Part of a small language model's weights: 13 layers, vocabulary 1024.
Each number is 128 + 32 x the weight over its row's rms, rounded and kept within 0 to 255. Layers, rows and columns count from 0. Numbers have three digits each. The size before them is the row's rms in percent of the matrix's.

# layer 2 MLP down, 192x384, rms 0.0696, rows 0-191, columns 240-287
095:154054072121174157083116125083196134089150110130119136142112108107127122107175131147108134123185166089101186201132094136123146172100127100108139
096:125143084125070145180095114120149180139052141090135108122164149175103082140219078076181075171158110134123078145125123103169109114151147146156171
095:145049098114087137107114135132137029162167102136157153100138156112124148093115134084132110154156138125165156127138160159147143120148050082083124
107:115106076144132124108099115116154116140128133087123122140140150103101129138131150077079111186087158101092140120186118130106165110155175130113137
096:152091165078138129141129063132144088114175107100155066122120083130149153123127101204158144140078103094173127143084160056169093119117086142122158
109:158107131135211135151097095092099122139154167130128096084146083108116170099123114114145131148093065086090132098085173088143097083098094135091124
100:176177104061041162141124181123182105131157150081076095081147110164106149151129136178140149182121137153112118199124198169152105145123079133122106
091:161155139145139117172065108116122174145105114082128120123080148163128087153122160167115151070131141098143103099161116095120140143117154116122108
097:099194127112129131092117159142162109132081103118085122096057115130115126171150105115099165131093149111149153102181156126137070083104106107132152
096:138141118172145143099089097102144131132116238071155145105130153122101108081083146131129132159165109129162147118056140058127110098175099154179077
095:114194104142155103091142144111112145098109112154141136107089151156136156087114115110127145138150146167136087165077162142139160111117148132174137
096:156141123175128140113118168125114156140089145156060150136105145086104152123142171135064085148152119101145149160153128107141102161134108146123073
107:148158111140131105131173123160097137142151166114165075098153129154156134122085174153098143135109126086075205125112076166129161157148095116115135
099:120087190163116059152102132109114117168082114115169071151170087114128162138141146083073091106201130180103129054081103113137114148140168139154089
101:107092078122097143144147195126119123151128167154119094166113105100166113102162131113156169107113094165107081136102081151148139162070184142120117
092:135125172115092103115183119149087160090100188137129134120084118153181133150114118113136115104140151137128146161097117159228092038093126162098078
102:164168157115160161155128132145133042135088126142135179148065153191207156087119161101109136112127132121098115062118129118148161140128121109126169
106:132155106109134111192156106046097166083099100130120103084142085120133128108093116119159106115063100154127097043205140122073106105168166152088140
101:169119168206151134154140129114119098090153120110136084166133074123158103143127105141114122082122073114126163165156105136163068168156108079063139
099:139154065118099106122110111128124183096084136071176116062134059089138097167115118134104134117135172176128117081103098125150072109148156144113143
108:107091159116090117084142207097110156073125112115114122111119108187123124068155175114096117094142113113152169106153146155108189096103136172159191
105:127163140107099079160180136163140125069118101109130128052103134112126143127153105123143101111155070122126093167172152124105185191146166146071169
098:161164108132155110110128102134105172092147139130187109110189138151160118103128118208137131108134102123099128148202120123049088137145142157119192
097:165076118124139080028074183140125087100121123115226092159156158187089138141141164086112085092132184055090136108169134135129195119083152132146184
099:122072138167115128128155117144139048139124131140097133084121108071164120114094162163149102132170097135149188141131113112149161105075135113145108
103:118078146137155122065138087100112095183102141152127115211143127141192183099121136100169127170140130122141093185177096140202166153023076094172160
100:180117117122164124140131164115194117124143110128131140110168208093106123142142040104103115161111102106117150092110113102167121061124123132102129
094:140129081069104112156160118154095162169114183146164108071118115162126127140127119172108142131130117086073124137103097168121121124097197128066103
103:083109148136154112152134167071115154113128093132158186170084124194140120163112173126157110108190150128179105126126104168069162036109155120140131
095:054132091161159113105115123130115135151110169145132113193148126112095134146126140176135149139139109120129080119145168103148084144139135128124099
104:149054141140128095082117133185144082146136157177143114112136126122160144144104099164104112157145111152137119133139108118126119149210106189140130
097:077180133144099127113118100109148099122176148088132115142059109130156136143093099136123091101137148134121127152175103138107101131112139141165117
108:101143137152137129121129129159119189131133161137081158085150185174097103172158173150178150092081095103154120157101118151127135134064158088151157
103:138137114159096144146116092112141096115141082118126148136116168119161104120165132097141092137187147152109126204069112121133109115144182109183107
100:140153111109142142102080170127176077118175124093120167132159158111116186132127158073100084118122139113121186102119156111109114130133129060149101
098:134104125076114118177060143136133130187127122103128115118085137148167125089146130099096112113153117127166028149132132163134135138156129161153110
100:095119118130154105110164137169111152148174181084086162164082129124063145152089059147109125105130107115127117158176088153075160122137191103162120
098:036106132159145182117146095157162085104119103152150147150143135132142130101114155141079152106101145105185106107114083125073085099090083045087117
099:093137141187131109119143136189140113136126146154122152144076101121134184107097145151135113078146189153118094157160172168079134114118154126125149
094:175163117101095125131107166181176155164120181126114144192125144142142124157150187063171160162187130129122076157103086115160154127194112184143146
100:132136120149102167121192180092064123204138127131151167164123129129131079154166129132133145097162107184155099143124165106168097114074143047168165
097:141123124143153117122143092150185161083130089180108096081116107179089107110068099123116143140157101089085146095077177057125084121117132133132161
098:130135111128121101117074077153137112156167067103147163152122044099128059155089164116151172155113168107162145122148079139150148102170139180157139
095:121161121137169169136119112123148136121130126137066092150118137106123115139154079122210126116105120114096110129169159146097157119157094159168055
099:138144166112113117105081154175141143128091126170112192044057134162136094164187160106143142145187130205113087078148122128115146145125089088125146
102:124103140179115110158138066135157077098167081130199065164100099133141180080134132147070105041127084157125166091194080115123163161157102156128189
102:151136128094151112190128068123087134030144131179157100127118115114113166113123120078095122110172123156079077140160107092149115134121155166132069
100:116141130168087087151162103127110161139127134177117133155130161138132121150155150139123139131132143141182084114100150137124111129101119108102133
092:151129152122160130157123119122105125115103203172124163121088166117132168096122110146090167131092153115128155112151170163111148139114148188094106
097:146152121173129094114163127110106134123185067090091073135205135170145051142082092097121071177190039152109096162133123121116143109133159186145069
100:157150113124196116096138146133114142101131140081132087129127144120188093177086126211168113121138090138105076072112184146127133149128193105154133
102:151120137097110077116160133166204107099143125183117131139091120143170093077182068035128092226130134167127102138130155142146107136128121069122119
098:141108107068144162144138139162204179126140111150163161145065099122167102086083128127172093124169143095157076133114079142151143155136131122174104
101:137191137162109088136088128098049161143149114134097097189146125121140075078137139140130119129141069140115119074099100147124129192146092081132169
101:186156086101145144213130147134112116120085083171112127133121106128113120119184108104104142139060115162170034121163103126197097175136125174105061
093:181121150174127127116110151097130139159131112060067165110141163052142102088119122096128102099128111138143082159093141154167103168129123128130129
098:073089158119076131149134172095095057113115151198193088121164125067112183148147117144096109136180112126095071145092112135203150216112103095149154
101:104150158116077133127142136106108168033157186091130112150128064066124180187123131081124118095149161119133088114127181082077168096126118146149168
095:063138120126105121097119181170095146112159172125091138131125088105182066088115168139108151140112176168120108127102128199183095151089100125141123
103:118078165127155143087113127160127129115079111097110110119142151130111153115119145063105097158126068146136132151125097118167137145094135126147124
099:109120189097135095127173102149134117128135183178140084180152101143074126086117150137130132083151114103099186136133134113166077088060184096127075
098:139162090156135126147126146157135119114169085100125141112106130153182149099063067118139136082133146089112117196125126120125103074082121209088087
107:133138139097095155081117107109112197192173140187174108171132103100099099105170168155070144108149149144122158099111055135092124176149188145070154
103:099118127115088177201164129176120214127139074165177132094141124116133143139147178121084114088087172190120118149198151120107075090080117119117095
098:191119176118152163086119140108136123152165168063111143095139130168090142181180162159121179149138143143196173070173105138105068154149145165127103
101:101109127126118072159149093083142081158057092151112133147140139139138103162167083235106135133110119142156096091124140117067105131082131095163059
089:155114180092133157129099191089195169117126110107162188150145121121127148100103088132151134116099108080100094156154158138102139143116144137125176
095:186122177128139095099139151133137139072149119109109104194114118135129147113124123118106140146071095115144128132105076139142137085063103115172177
101:142198109153164160043184140118174132112130181100105118122131114111133121123133112180098127089121191126137102125083123103103164090128144152110125
102:160135190139078132154146131085147092074146114153092158114098079150063135214141131079077142063099143143171146139087111124072120113139084115068098
097:199125141167103103158147179097135143104091171092101150088133138175132149122056145051175119141147100143101148137059155132166108140111104116178140
103:124143145117076171075102115098141089136169100122123122138101054127163078088117121204192120108104184150123128159124127057120118143156092118179153
095:115135145112120178135141127089133179165162133105114139156186142086168082128107104153117097160149102177128199066062111126158108154150084053144074
107:208170151108179103114114126141115179150123168105091035071155139098123091135157141097198104160133152127134173153067124053111155118119104164104149
100:090129077085149158084130090168102117149112156118151128090140103181115111090153075132085142133150122111144077137072077122070115120189099156135149
096:144099173147092105109164124180094106169128128096110163161109100126133110134179125126092119108131180079112078103132145172156151105110139141123097
128:074128164123130106079144171131182145123119098081068160096154107116210106144088076156163083161120112166193177122078117146074099104132120205116140
115:134150148137094090153089134168094141114102156118160129139115200150104142109121096116153085126098148068085137113087134105172104169093121101106097
093:102098109129076090113128144108156151149098162133141161173118112123136145163118187116167136126111160171140159139157185162094130143071106140092146
100:152093156070146117106126131103110150107203116177166149128087068108137149139101162152154058131121115074154124104132146210088101155154138156110135
097:204123097122122105082088140118171138128141127162101047125105116107133143139221113141133149131113112154126139176170160119151095132108156125107164
101:124124094115143097109117164110132134164096143173102114118135147122170156130118139158089190159106084116175131161045147096137061120121114175101131
093:082101105094141077155124107158087116102094135148114094102124087150158074095180051147188080161103161119131147122130106183147069101120110141101214
104:108103114120131091123152129168133196172179113168083113202153108122116154148121114148141123107084176123119164103077185156168149116135133087170175
101:108127093141137136108108156096060136159111126112132131125136161189135149112084065123140110100106127119180163185128138036048092106136044132157145
098:185128093137128118146138114183139114103187137152138133120088103131141106108100088157096116113115151073152082124142161147121093098165101102141151
098:139130095055104133098193168143144104136132090159073083178205125122123128159175157108163147093117127125109093125168124110171154098145109121097131
110:086152210165088126129140131160158076123113167155139144148154152074116121149108125110131083162119082090103105110113173136104095150133132151159160
099:085132146118061137093152145089200152093116176206168125135142187076134115107158133190138149153134161159156127137095227184198156131127116097165165
104:166112124082204129210132126180164127134209113142106110113126120131159119116117116083143103135111160152133151164124120180064135107140095101122128
097:121138138094091123104100210122102058129124096128097255164138118152122124153148145175148162093131084124095093112101170142100131149185111101172152
095:128185139156132094142138139161090155119113116176131160162146100145115071150115119150124147135160157164174119136101134092074109159137173127101143
103:081154122103084094130122082163077133151147179104088149093154145101118100133163100118151156126130087106129115091204089172141153098157090122176155
103:154105090074160136112141176063165168138170101175127171179131157147157155187087080145142125129115176121115195094086070132130223159151070077119130
101:108081082171147145070160104101044130095124125119157115069195147139118156179138150125137189127078145135112125171150136133133104114093119068146132
104:164117084150109105150115092150093153136138186148054104123126087162155186117104239158109101067142204104120114100092123125129175115123104099078119
098:089106135124144125128154032156130109171100151138157113172136118090119132136157112099145124126133108093139108123172105107097132129108067127171102
101:146094066061184111087083137070117137144121101102158081129148130125159111181106123107084107081163094129133149125145087114119071159158145149145079
101:099143042171114104113155105091134117129138149104142090194136142118058125117090089125119144116116097059101091139158132096118134151156178105097135
101:122120122159155133091107128060097179107091220132163171127083140148118118110137086114086119176072123032103129125069097141115098144164123110128133
098:166146125059170150042121124027123070164141144130197081129133138139175114153125072131166182119122154147171108118128076060062122111101148120158137
099:133092110111076046155140185158100133116153072093126140138136173122139119141136080137156072104175134119134157110168117112096104092173078111143114
098:190081145078145121184093124135131160145102062112114114069088098174147104114117087081132108098162091075149086154188157091107111119138139144119138
100:133108148161145105120118173119114081144142138124103146100155135126146159108088110162086194160104090119130096108147190133104115098144148147152093
098:163158126097181129120063088097139106146209160116163102137166191066187112148126148139076149148156118078140187097105144109155135122150103140139125
104:124169121127103154130160109121110137139113112113076119154157066161146150161140134067131149160112158118109103113138126160152135156152129110078112
099:087141115235012092178109094110161127124149173145104095122090098084130139134144153084087142093189159094143117120160119170159100170094158158160117
102:161160110143144136143109139119091107146134139175107112082135164100084071098094152156124162068060081121120152141145114151117146087125169105147142
093:117125120153124146085114187111143140181104081136140151144147065104156127149142124129144146150108160177092134168074169167185107177141145147113159
101:136098124052132140127072122097141172113107081148153104121163106111098128125090101136104136187141184110103137139129175154142100111101107190125159
102:108102167104109141184117183167094096144147144094165152131126139113111179082164207144143117115132148060141135100148148136102110103191150161143114
096:175151164109180106110120158142171080115131131153183160068054168083140100114100094072056150134124120165079195176161181099132112061134090103082075
106:163155092110127189133097098102176131143096106105114191129112081141088160187083143124128168179114102139152117163166095170162140123105140109094122
098:110137168189102123159147152080083093128163136100131141154089166121117169149154117115150103140175134131127154126156129122183141171117147199139178
093:068147146162120116098099080176133107157154160128083095182150116207109160096123088144193146100167068118138099116088150151131129167085123091183177
106:098067159126108119105118096191081117111162157150099091117168151119164132088134211137111104081057125154145105135139106144150168143148082140138088
090:030095145099152172196105088190176135111187089107142083100096159129134163046139108088163109103111137132121104116151113208126131155154113144107172
104:123099140098124121175148092126127116160156101117114165110186143161110168151066180131112183146115168189125128145114101129143198154182153165114098
097:090162148163116171119092101126145122100131103168133114118085111152119121183135136101110093149086090163196106129137108092103111103104103045088123
090:091118155131152171182079134162120121168080102122153159111128139160160193149142185129128136120096119140108139171111100119139092083184169122107094
098:120132137126109102191100127106112117094092122081127138082139152153065163115130137207107112123129124082144171115129170091123136146108172175159123
094:103149128095103185091094163131169194149108123120174102099124109070138136148153113149100111110139209123122172122059140137137147129198149109096087
104:063157135109155134136137102090113112128113145131128082126108203125077079086131078088202112108144144136131141073136102153157102181105117077093166
096:107108108137153135083131132140110130133077081135152134146118110133054165149183140151108140207122154099096157173153125076148146091127119110129101
107:079163129100167131072155110182149110149107133115150078122105125134081070172131135104174102141146127110138107134142156100074164110160178157096142
109:129182076142163086115141111134156110108140115131127211163149099126136133151194148073124107150149137145129132128106094159153135163148153127118172
094:151146112097138153135096085134112134112147164155161143082121119103114129176163140084126153079137111162117133113068128110151068111148105126136112
099:107137077187172161094100137147105140136070075100132153089052102096120084139111096096096095143142092132080110106176105103147179175111135149097131
099:177165138172145121143119141169117062131108168162187153137144081146128090141108125149088139069093090157081142091137030161125168167109180124092133
093:151138109115112104100111165116146103144112163117103192126132185127152147113096131125097149184133093124167198132175227092162081072090119092132129
105:145206131134112129214104116124118146119091135087082165103136135114108146128109104154147150122161148117094148086155095113156179104126107162110142
100:129081171181180149118173135114141152121114090137126142097107095118085157154105157149106189117112145118110068205064100146154137094138117107170150
099:107081140117103083073101091081098119198121094130104089112095160128167149159070150132111105134155130109173147153143027120124172120079126121207129
101:098141148115055171148149185177205202126116138139115141131138100158147147123131114140140097179133070155153110086104124119163106124090184140083121
098:096137149172133085133147060117084146147161099137141151192128117104120179127136073163134158146158142113130121101094109126126137095138079085144118
099:135129117135096185148117131130154148115153116098166167154124122136161097125151045105095111162175149182101163098167183204137135146185111147152103
106:139144153170120130112187145145169134080082139064151129139155124134128173074111141107123147140146184145112059143084116136098125146138101152103180
102:106115059157067090136155092097142148184123155082076103175140129168184122149073120106060133080091191155144143160106094139151138188106173100083046
099:137129107099089154139128129131074134123135201175122136133169189116096060071182128158125103114092140052156097105100099127116122057127094136127116
101:075102154103126112089132123111150099131095093103132151156110142092143152095160104131154141162136109084094204153098129179129139166114105126050160
106:158126106167135124145129139153162137125138116120081178114105120094154141171132185182133165124125146162085158116198131113164131189139137121166094
104:060048119129147108122083113175155102124167181128150144168121122084124155121093154157129152132128121167115085137119106189106160179125111140086148
100:155150169071167150137105128096170095148108164056104168151119125090111060094139113140184117117075103141126143098150160123131133134159189097201062
095:096174127162115138120141163131122099127128056136141141115105112067142121147113144080170174150166102223067097128160183109202091137112170178095088
101:121080105131166181161102092120160128122102176172177147130153145094118146124087138096084165126148138138155128066092129136056150128088154126157111
104:140109207150178168138163096113156170081128117117164148089112119172119081100210102172177151136121094133116123128130122161127153146099120092120065
100:121107113156081130159109128151132165112120051086138177121142126131089148082127133090084101062113184114131120137167125138069153178169156133096165
099:134155094104152153116121123104117095170156178118089142091095144098106145148100115179006144139116132150096152139081096135101111084133130157087145
088:134128150114193104118147152099127115163139069110182099147171146161137143083120129133144147199139103094127122169136090120175108112104078129162072
103:083111135109074141192143124136160085118085187166191172177140112125104178198122115163159130105141150129100191152195096134104107125102070165131108
097:137141162081132117162134103161081111140155092094177140090172128167071166196074144151137164100092187149145194102096119124157088067157128176075127
105:122210113090135109143109155204128121127121125118174142180127161154139187174098162089138125158154108182078137111135072108110183085167247128118124
095:131091146138144188135203168132106063154208121124160160144089115162140135134154148134115147154111118066175183103133137138122181099106119116164158
100:106101161109115112098138115171077051107091120093084121092161190059090129130114174136182153104089114149115192142128174114171174101101107120175152
100:113098117134140095121117179139116125134097131096103137087131065133090090084096156080158064113065174123100111118110085137151102075105078110129094
127:091170111124142135095128126074079176149111103126095104164166131137130126112130164109100160105121139181108116150117171097055095168052064108119104
097:153142124159089148136155104125081176177084147099103166139085117179111157086100122169098112076175204096132123133155132128103124138045125175156130
091:137148124053129154110122124146142118117129161115110168096157154121146142053182148146117072122130090166188131166172109145184110153128090140075113
099:171119171200123119063134093111108121118145156218100118156138181180135119123101117107161154067135139197133219151128116156132157079076228150103159
100:128107117151093163127114089061176118118141148189091169147142101126081184141131152135122152097116116124118144105086151133171102136127100153081116
106:126086141072186120149139124072118115128154166117129102132144134183150080135118129140139140077098095157114097187115171124125126125136137100188113
097:148108134123174106161146164162138180099146115115152172122117162139073110133133134119125122176068158119113163113098143170081169195170187164112120
099:135110131141152160116120138143065159081142161117142097121147159098077058204085154069090128161110176129181097095139199080146123112127120085125109
098:116122087080121098146075132113130108100151100120122097104118128122121111113121173161117169095094144162094144151132141123205194146141090093129177
100:198157183097137120161149151140092119088132100114113137115126119127131140232095133152143168141116118139127152189142122135080114077077110089188129
096:119114113200178107172171101074118103177156124086158122101064136114101133111096131152086113164103186090150151053073147082150126096147109118122095
098:103122185124143149171105099174136185147130060150130150127152193122144142116129068137205137113085144065154115134157175094168169156130132095127135
102:114068162115123183155168137122118114148097104126137099143157133114137069149069134118154107125112127077146113201058148117075147133188127105151151
103:187092131124160125078140148134148118106109115135120146111116128178089150161097134109182145122148129087083089141165123148107196153081154115093087
092:150106071071099180113144099157147076192131087128079068117071070158115146082085142162085056167163104162145097144129128135088118099157137139164141
103:148125090151114136127157102141114065130112096152085158133123197165144160090098139179090124061174079116123107080150085124100087133122135196135105
100:160131074167121090191109112120077103094069105176125063135129113122156107124196139139146086091162156153145048111131160061123190092154160107144118
102:121120114148159165137112123148119133103117154144136072074099148137132118118129091125135149144136127063152138112121159082104129120183103133102104
105:150136087080161156124128138124116129093164135094136165116154096158124135091151127167123073191117103135164212062072167158111094155160126145157148
112:113178137128138171137122069093165132111138129151117111110165176117122129100085152156179142124098125117090158142108095124201208112123133146042145
096:165068134137095131104140161136098138085129087107066136135160162097079125126172188136091112194110123126093148138137163126101146178170141170141124
098:113107118147141115160102120084112177121149102144152084136189138096137130147082146062144141115138130116140162152054082103146112125162156133157106
092:133143112122152115144138123122165146073155120121151139139181125076100066097145152112107160221167159138095158096152160163082111153154189113133135
100:139144139182182088111115066142190150149094073147084125145171136147138076101143133158155143157094108119133145118233173076139076095075077099163128
103:079140173136137196123110146106142127151074159121136154154190089113120093134129134146140162188162163164120170149102091130107115189083119138172107
100:119141117127143119093150060096107139198057120166190120152087195144120124087111077112110136115152159112133147087139093112027127084100101109154196
103:149126087175103139154205125115115145092133105152138156113071123094102121126061112098173147124116091224076141155105165091117126093146173142131112
105:099160118167171112094140120227063151134125118106110114127149122075177140096179159133112078142084089137139154103141153140103155115106080102079132
105:160113153146128134172112114098105149077068123063096100075085100114078142094162107096142088145127093085111104208156138127068143110137182154163141
099:147119178154145129130100187087170111140094066188171064110070169106122128160176127114152130166139100098182110121178114101185177095146097170133102
100:132127106079128118116166131156171097189139153183144044095154122131100077149122106132128109132193171165140123077120100122167121099143123152114158
098:100142144143136176120120135171119117157108189148084100140128147153155162150198160181152141067118094082107143130127136084092127162116165089128102
097:154154106098101157133123138137062093079149089154089149108076130116149149165216063120162151114107076180230101165162100117120128156157145155127178
097:133099163116089132138120144127145141086093136119167164190153080143129088111119105070169163160135090123119143148135081129200138113136136150174165
098:144201178119099083120100118115080105070147156103121112092211217159127183131149170165196097175118126100146143160197111138082128122138147116073153
091:048075119155076139168146115106192119147142102163129196089096088141137102153125108151112174122113132130128039135084147064126130150183097133102076
097:092133107152123171149128076139114149152140124118119106156081103130099170140152113114093099140129129159116127121147147197157101147134046089172103